{
  "n_layer": 9,
  "d_model": 384,
  "n_head": 9,
  "norm_place": "pre",
  "qk_norm": false,
  "attn_scale": 0.125,
  "init": "uniform",
  "init_std_qkv": 0.0292,
  "optimizer": "muon_variant",
  "lr": 0.00707,
  "weight_decay": 0.033,
  "grad_clip": 0.5,
  "decay_shape": "pow",
  "seq_len": 2048,
  "doc_mask": false
}
Each number is 128 + 24 x the weight over its row's rms, rounded and kept within 0 to 255. Layers, rows and columns count from 0. The size above them is the row's rms in percent of the matrix's.

# layer 3 MLP down (transposed), 1536x384, rms 0.0237, rows 351-367, columns 192-287
size [ 80 109 102 107 105  93 107  97  95 105 109 112 108 104 103 105  88]
[[144 148 171 147 150 144  57 184 150  95 114 143 143 132 115 148 135 130 133 133 172 110 168 144 131 140 120 147 155 208 158 110 142  93 122 142 152 153  85 141  80  92 122 139 109 141 111 104  79  85 168 117 113 160 115 156 106 129 119 171 150 119 179 158  97 134  87 109 133 133 140 140  72 104 135 132 110 135 121 133  83 126 131 104 123 149 109 150  75 103 132 115 124 133 165  95]
 [136 137 141 165  91 128  76 133 105 124 136 108 146 149 110 153 110  92  99 109  94 129 140 144 117 122 145 178 118 142 104 146  92 113 147 170 169 122 102  97 132 131 125 155  89 106 134 133 117 135 122  81 146 168 147 154  67 141 124 135 130 121 125 120 129 124 143 132 162 144 137 104 137 120 150 158 117 122 113 155 139 107 124 132 151 109 137  99 120  63 161 134 129 120  98 131]
 [132 158 109 111  97 114  70 119 173 130 138 139 119 118 119 101 125 137 115 136  71 142 117 135 105 146 117 137 127 136 155 130 131 118 104 100 112 138 134 159 156 103 122 124 143 150 161 123 158 108 104 127 129 169 128 130 179  97 141 100 163  97 173 119 137  83 132 107 135 133 123  79 153 118 131 116 156 145 114 152 164 151 144 111 128  96 113 120 181 124 165 122 133 112 120  89]
 [124 121 119  72 131 145 140 165 130 111 139 187 180 103 152 155  93 155 103 110 133 160 126 122 120 115 111 111 165 114 128  94 109 164 124 123 121 148 133 123 124 137 133 119 180 146 146 124 140 110 121 109 115 128 124 129 115 125 125  83 114 129 158 126 173 111 106 158  99  89  79  80  81 158  98 142 107 104 113 130 107  96 145 104 164  88 139 121 157 123 165 151 124 146 107 181]
 [163 122 127 137 169 124 117 125 109 124 109 100 126  78 135 138 144 119  99  91 152 158 151 130  73 159 131  94 119 153 119 180 145 126 110 137  88 134 137 115 119 143 109 124  89 127 141 153 144 137 175 115 141 174 142 127 139 109 129  92 122 153  93 123 152 164 158  99 105  93 131 171  98 126 143 138 119 130 128 107 105 104  91  83 128  96 120 123 194 139 114 124 174 138 133 136]
 [127 164 106 137 127  94 117 129  97 124 117 118 143 111 121  85 164 110 107 171 129 140 156 139 136 126 139  96 140 145 103 121 107 140 117  77 143 102 122 120 151 138 134 109 146 132 134 134 109 129 106 107 154 149 125  90 115 138 132  80  87 133 160 123 132 127 137 133 131 134 119 132 120 101 137  86 168  90 144 123 129 147 148 116 112 174 170 121 165 152 126 158 150 128  91 187]
 [152 121 131  80 170 149 161 151 112 144 103 102 108 147 114 103 116 121 137 121 146 119 149 149  96 140 100 103 126 133 123  96 139 116 109 113 145 153 161 137 140 120 116 127 149 106  91 117 151 111 140 131  69 136 169 103 118 121 112 130 134 114 145 144 154 136 128 128 103 142 148 104 152 133  91 141 124 108 156 175 114 139 138 109 187 144  76 150 145 160 134  93 145 107 137 139]
 [110 150  90 196 180 172 119 127 119 139 194 117  78 135 145 143 144 119 135 120 104 137 137 118 166 136 145 118 101 111 147 141 143 120 161 137 138 118 150  86 120 145 144 145 147  92 149 119 166 107 145 100 101  93  82 150 120 143 134 109 172 121 106 121 116 110 116 143 166 105 135 136 127 151 140 100 153 153 110  91 142 153 109 139 129 145 145 144  67  98 106  95 119 142 132 136]
 [109  93 171 130 135  91 125 156 104 100 144 128 145 111 162 187 130 155 150 122 140  88 116 111 149 126 141 111 110 155 161 131 114 148 114 117  86 118 152  88  95 134 148 126 124 164 168 121 140 120 126 144 122  87  88 164 112 107 131 129 136 125 123 154 123 132 106 137 136 126 120 173  94 148 141 127 111 125 141 161 125  85 116 123 159 115 104  97  82 110 181 120 110 131 135 112]
 [141 140 137 137 116 114 158 108  98 128  85  83 124 126 115 124 170 132 123 124 158 122 106  93 161  99 139 110 138 123 155 101 103 137 111  85 119 148 134 168 123 117 128 133 165 104 118 117 109 132 118 165 113 133 103 142 126 110 140 146 120 112 115  77 139 144 122 183 131 157  96 100  97 178 105 112 178 146 100 121  91 156 171 152 146 127 102 155  81  96 153  96 153 134  79 154]
 [153 103 148  85 115 129 132 100 142 128  99 114 105 135 120 146 152 159 160 114 158 128 144 126 139  83 141 144 130 114 118 155 145  90 141 147 145 144 112 121 141 171 116 146 161 156  96 135 116 114 130 101  94 171  76 112 172 126 115 119 153 138 109 111  94 136 114 151 132 147 130 105 118 122 107 112 134 155 146 145 118 129 113 139  89 166 127 141 130 126 133 125 113 137 142 150]
 [144 131 129 143 129 130 104 132 139 139 158 115  90 131 127 135 137 143 128  81 141 115 155 167 118 149 144  91 146 105 151 147 129 116 113 140 159 123 102 153 156 125 104 153  75 129 124 146 139 115 127 120 117 156 139 106 194 111  99 120 174 162 168 118 110 101  84 142 125  99 115 150 117  92 183  99 113 125 143  93 111  97 165 127 135 128 143 147 157 125 117 120 141 125 110  99]
 [152 143 152 129 129 162  86  91 154 106 139 143 114 155 118 151  96 126 118 127 121 154 111 180 148 136 130 140 101 123 156  90 165 127 127 119 165 111 139 135 106 141 102 156 132 119 118 145  87 120 148 131 120 101 104 115 195  94 141 122 138 146 147 118 158  73 134 132 131 131 136 120 135 115 136 107 131 169 182 114 113 123 105 134 137 100 160 155 170 111 127 133 100 109 121 131]
 [121 119 133 137 131 148 147 125 165  92 163 142 133 128 103 146 149 138  93 122 138 156 121 123 176 142 126 157 135 100 154 132 137 134 112 142  99 113  98 167  83 105 121 123 118 144 172 137 140 132 167 150 147 118 128 166 130 166 123 150  96 120 131 185 103 133 134 163 105 125 108 151 166 126 154 151 120 175 165 130 145  99 129 111 147 136 136  77 112 153 114 129 108 151 150 146]
 [154 132 134 154 148 138  89 112  82 126 121 144 122 163 123 117 150 124 112 151 106 160 145 157  98 120 116 133 102  98 177 141 141 117 138  92 141 167  95 130 122 132 136 105 134 118 148 107 141 139 152 116  96 108  78 109 127 218  92 133 156 110 132 115 146 112 111 104 136 132 155  97  67 173  55 128 116 106 122 100 115 141  96 134 136 114 126 138 134 116 161 106 130 156 129 122]
 [138  89 110 100 123 144 144 167 181 127 116 123 116 123 144  75 139 129 107 116 136 143 122 128  88 107 142 137 120 151  75 142 123 111 133 100  94 141 128 127 160 166 135 103 118 104 114 120  89 142 111 134 134 124 129 119 114 147 135 108 155  97  92 157 113 153 130  91 122 112 106 183 108  74 120  88 120 129 147 129  90  78 181  83 108  98 112  88 193  63 143 157 123 150 148 126]
 [ 99 134 141 124 108 145 120  90 144 102 119 133 170 105 128 139 167 149 169  95 166 133 137 109 139 176 126  96 166  90 143 178 127 104 129 113 137 135 113 134 153 119 120 103 100  79  96 158 128 130 111 150 106 146 144 123 122 149 137 170 151  92 139 113 111 126 168  85 122 169 134 145 100 165 123 110 117 133  93 116 148 132 145 176 150 128  93 112 196 143 134 157 129  82 124 130]]
# layer 3 MLP up, 1536x384, rms 0.0943, rows 352-367, columns 192-287
size [101 104  99 114  90 101  96  90 105 112 109 110 107  96 109  87]
[[126 112  90 131  98 130 156 126 128 136 141 103 126 149 166 163 120 122 164 152  93  84 132 122 100 126 139 142  98 112 139 144 125 116 123 125 134 112 122 122 144 117 106 114  94 100 140 104 107 163  81 155  82 123 106 125 138  96 110 126 118 145 174  95 133  87 119 119 117 136 175 158 114 128  73 113 130 116 123 138 151 167 146 146 118 135  99 134 140 154 146  89 106 122  74 152]
 [117 143 159 176 145 128 121 127 136 169 163 139  96 131 140  97 110 164 144 123 113 166 114 100 104 116 147 122  89 100 118  89 167 162 101 103 142 135 125 108 138  88 122 128 107 171 135  90 104 134 109 155  86  76 134 118 103 101  99 191 146 165 123 106 108 134 104 112 129 139 134 157 163 154 115  84 102 129 185 123 105 143 147 136  95 119 174 163 108 140  76  87 130 166 114 167]
 [154 134 132 160 110 153 174 114 104 134 120 132 142  94 143 138 146 110 112 122 110 116 126 108 121 138 178 148 124 125 127 130 131  96 133 156 116 139 117 129 139 134 138 118  95 125 123 109 100 130  91 136 137 136 123 156 154 123 114 125 121 100 123 190 128 145 175 116 136 129 102 143 130 148 125 130 143  85 131  78 117 117 129  55 148 107 141 114 110 141 100 125 116 123 122 121]
 [106 107 111 168 121 111  99 173 139 164 104 121 174 149  89  51 115 133 120 122 110 122 143 111 174 105 167 112 137 134 148  92 153 150 197 126 106 116 122  82 102  77 174 166 116 134 185  87 161 171 112  97 116 128  97 107  98 148 136 149 118 143 141 147 121 112 115 123 100 113 135 105 154 121  94 178 145 120 127  89 120 128 153 148 148 157 141 127 115 140 114 169 114 128 156 125]
 [137 123  98 154 116 113 141 143 132 144 121 109 170 128 148 121 147 165 130  76 137 130 121 154 111 121 113 110 121 129  91  86 106 150 116 124  90 105 126 113 154 120 180 120  95 156  84  93 104 155 120 142 112 125 111 105 109 113 101 133 124  99 156 108 126 139 158 116 125 138 146 144 127  92 123  98 144 143 171  91 117 166 118 138 159  84 115 140 132 114 150 115 148  94 143 136]
 [137 177 180 122 131 203  94 120 167 158 132 116 102 131 170 116 131  98 130 122 151 143 114 138 118 171  93  99 128 149 165 189 129 139 164 132 133 135 128 137 134 137 151 140 140 185 134 126 136 132 109 143 128 162 150 191 124 119 104 183 138 136 129 147 135  95 144 121 150 117 120 127 119  86 160  94 122 110 126 148 118 103 106 136 113  82 127 121 114 139 109 128 126 145 159 102]
 [174 120 125 122 122 126 142 123 114 142 127 114 143 143 114  91 136 117 148 125 142 100 136 130 100 144 149 138 138 157 135 111  86 143 122 116 162  90 146 105 110 158 119 142 151 154  77 160 128 161 105 136 151 159 132  96 173 134 128  93 161 135 188 126 141 106 128  93  89 152 116 127 101 100 122 141 121 143 130  79  90 136 176 140 152 124 123 183 140  95 158 129  90 127 153 146]
 [ 85 126 115 127 158  98 120 108 151 118 114 129 158  98 107 134 154 116 151  76 149 128 190 119 111 132 122 104 109 153 131 129  97 120  99 167 154 146  98 144 125 117 126 160 136  98 136 117 116 137 110  92 184  92 139 139 125 140  74 140 143 109 140 119  93 131 127 135 121  99 118 131 131 110 105 154 119 105 123 129 141 135 109 156 146 153 165 128 108 118 155 111 143 159  98 173]
 [156 126 105 101 102  98 133  73 138 155  96 136 137 148 152  92 140 168 122 128 121  98  82  85 147 118 145 183  96 133 141 149 106 120 125  97  95 145 152 128 129  97 102 133 127 176 105 131 136 139 151 121 157 129 122 130 122 140  98 148 126  93 126 128 151  74 126  95 120 102 123 127  71 109 183 123 146 191  99 143 135 140 108 143 134 122 144 144 142 155 126 138 139 143 129 146]
 [142 154 143  89 100 111 184 132 117 153 113 104 129 189 133  93  88  90 149 144 164 135 119  72 154 103 128 136 125 168 179 139  84 137 143 153 137 135 143 131 153 107 112  92 150 146 108 104 118 103 114 102 162 119  99 148 140 137 120 144 110 157 117 167  99 111 104 132 136 125 100 133 177 126 181 122 147 144 117 154 126 113 127 130 155 113  87 134 129 134 166 137 143 133 130 102]
 [110 157 101 158 150 140 124 130 128  78 137 103 161  97 140 120 112  69 136 129 150 140  77 123 148 131 125 129 158 135 162 107 144 123 147 112 130 138 118 137 131 127 125 105 177 159  84 107 148 165 180 119  88  82 169 142 150 175 108 133 112 114 143 136  98  93  90 111 111 118 130 167 127 112 158 137 106 139 121  87 148 117 135 139 154 127 135 168 150 146  66 128 116 136 111 127]
 [140 111 102 154 144 153 148  93 142 117 123 119 126 130 138 129 107 114 125 161 124 128 168 155 102 160 156 132 131 138 140 121 142 108 120 142 136 113 132 126 121 156 109 138 103 111 129 120 167  76 129 147 139  91 164 149 114 103 142 107 191 108 133 119 131 132 138 168 113 150 154 144  97 121 161 180 134 138 183 140 100 149 116 108 144 104 148 139 132 125 121 106  99 148 101 120]
 [118 138  74 161 102 167 131 117 108 142 143 154 121 121 160 114 141  85 114 183 148 101 122 132 151 185 167 117 141 114  94  61 116  84 139 140 132 146 158 139  59 140 114 140  93 158  98  93 158 140 145 104 121  92 119 117 167 131 138 109 151 126  96 111 143  89 134 149 107 141  99 127 158 136 143 108 112 122 114 110 114 137  90 175 134  98 123 150 131 147  93 143 135 100 126 142]
 [101 146 103 142 159 141 146 129 131 137  97 157 102 168 117 126 102 119 106 140 101 108 107 153 132 116 137 130 142 107 100 133 110 181 117 146 118 174 122 153 123  96 141 161 121 176 150 105 126 126 161 130 132 157 152  64 149 121 132 106 121 148 121 113 102 135 129 132 109 109 128 140 124 112 132  99 112 122  95 157 107 118 176 161 131 111 160 167 129 132 161 145 140 131 117 130]
 [140 166 119 160 112 127 114  88  85  74 144 151 111 111 125 167 165 100 154 143 142 168 107 173 120 106 157 152  84 106  88  94 153 106 152  95  85  91 126 152 146 113 114 135 155 122 100 119 130 148 139 108 122 140 137  99 120 114 135 128 167 123 163 133 138 175 140 105 162 143 132 149 139 152 119 139 131 147 168 139 145 156 119 102 106 133 131 128 126 122 130 144  97 138  93 139]
 [143 133 121 157 124 144 174 152 149 155 125 129 138 168  97 140 124 119 126 174 101  81 109 186 114 175 135 123 137  82 122 148 142 127 160  73 150 113 158 147 146 148 126 141 118 149 132 102 147 108 141 101 122  94 147 135 113 183 143 179  68 112 116 109 129 122  91 145 139 121 110 132 163 132 112  97  80 104 112 146 136 103 146 133 164 134 122  98 152  93 101 124 169 151 101  99]]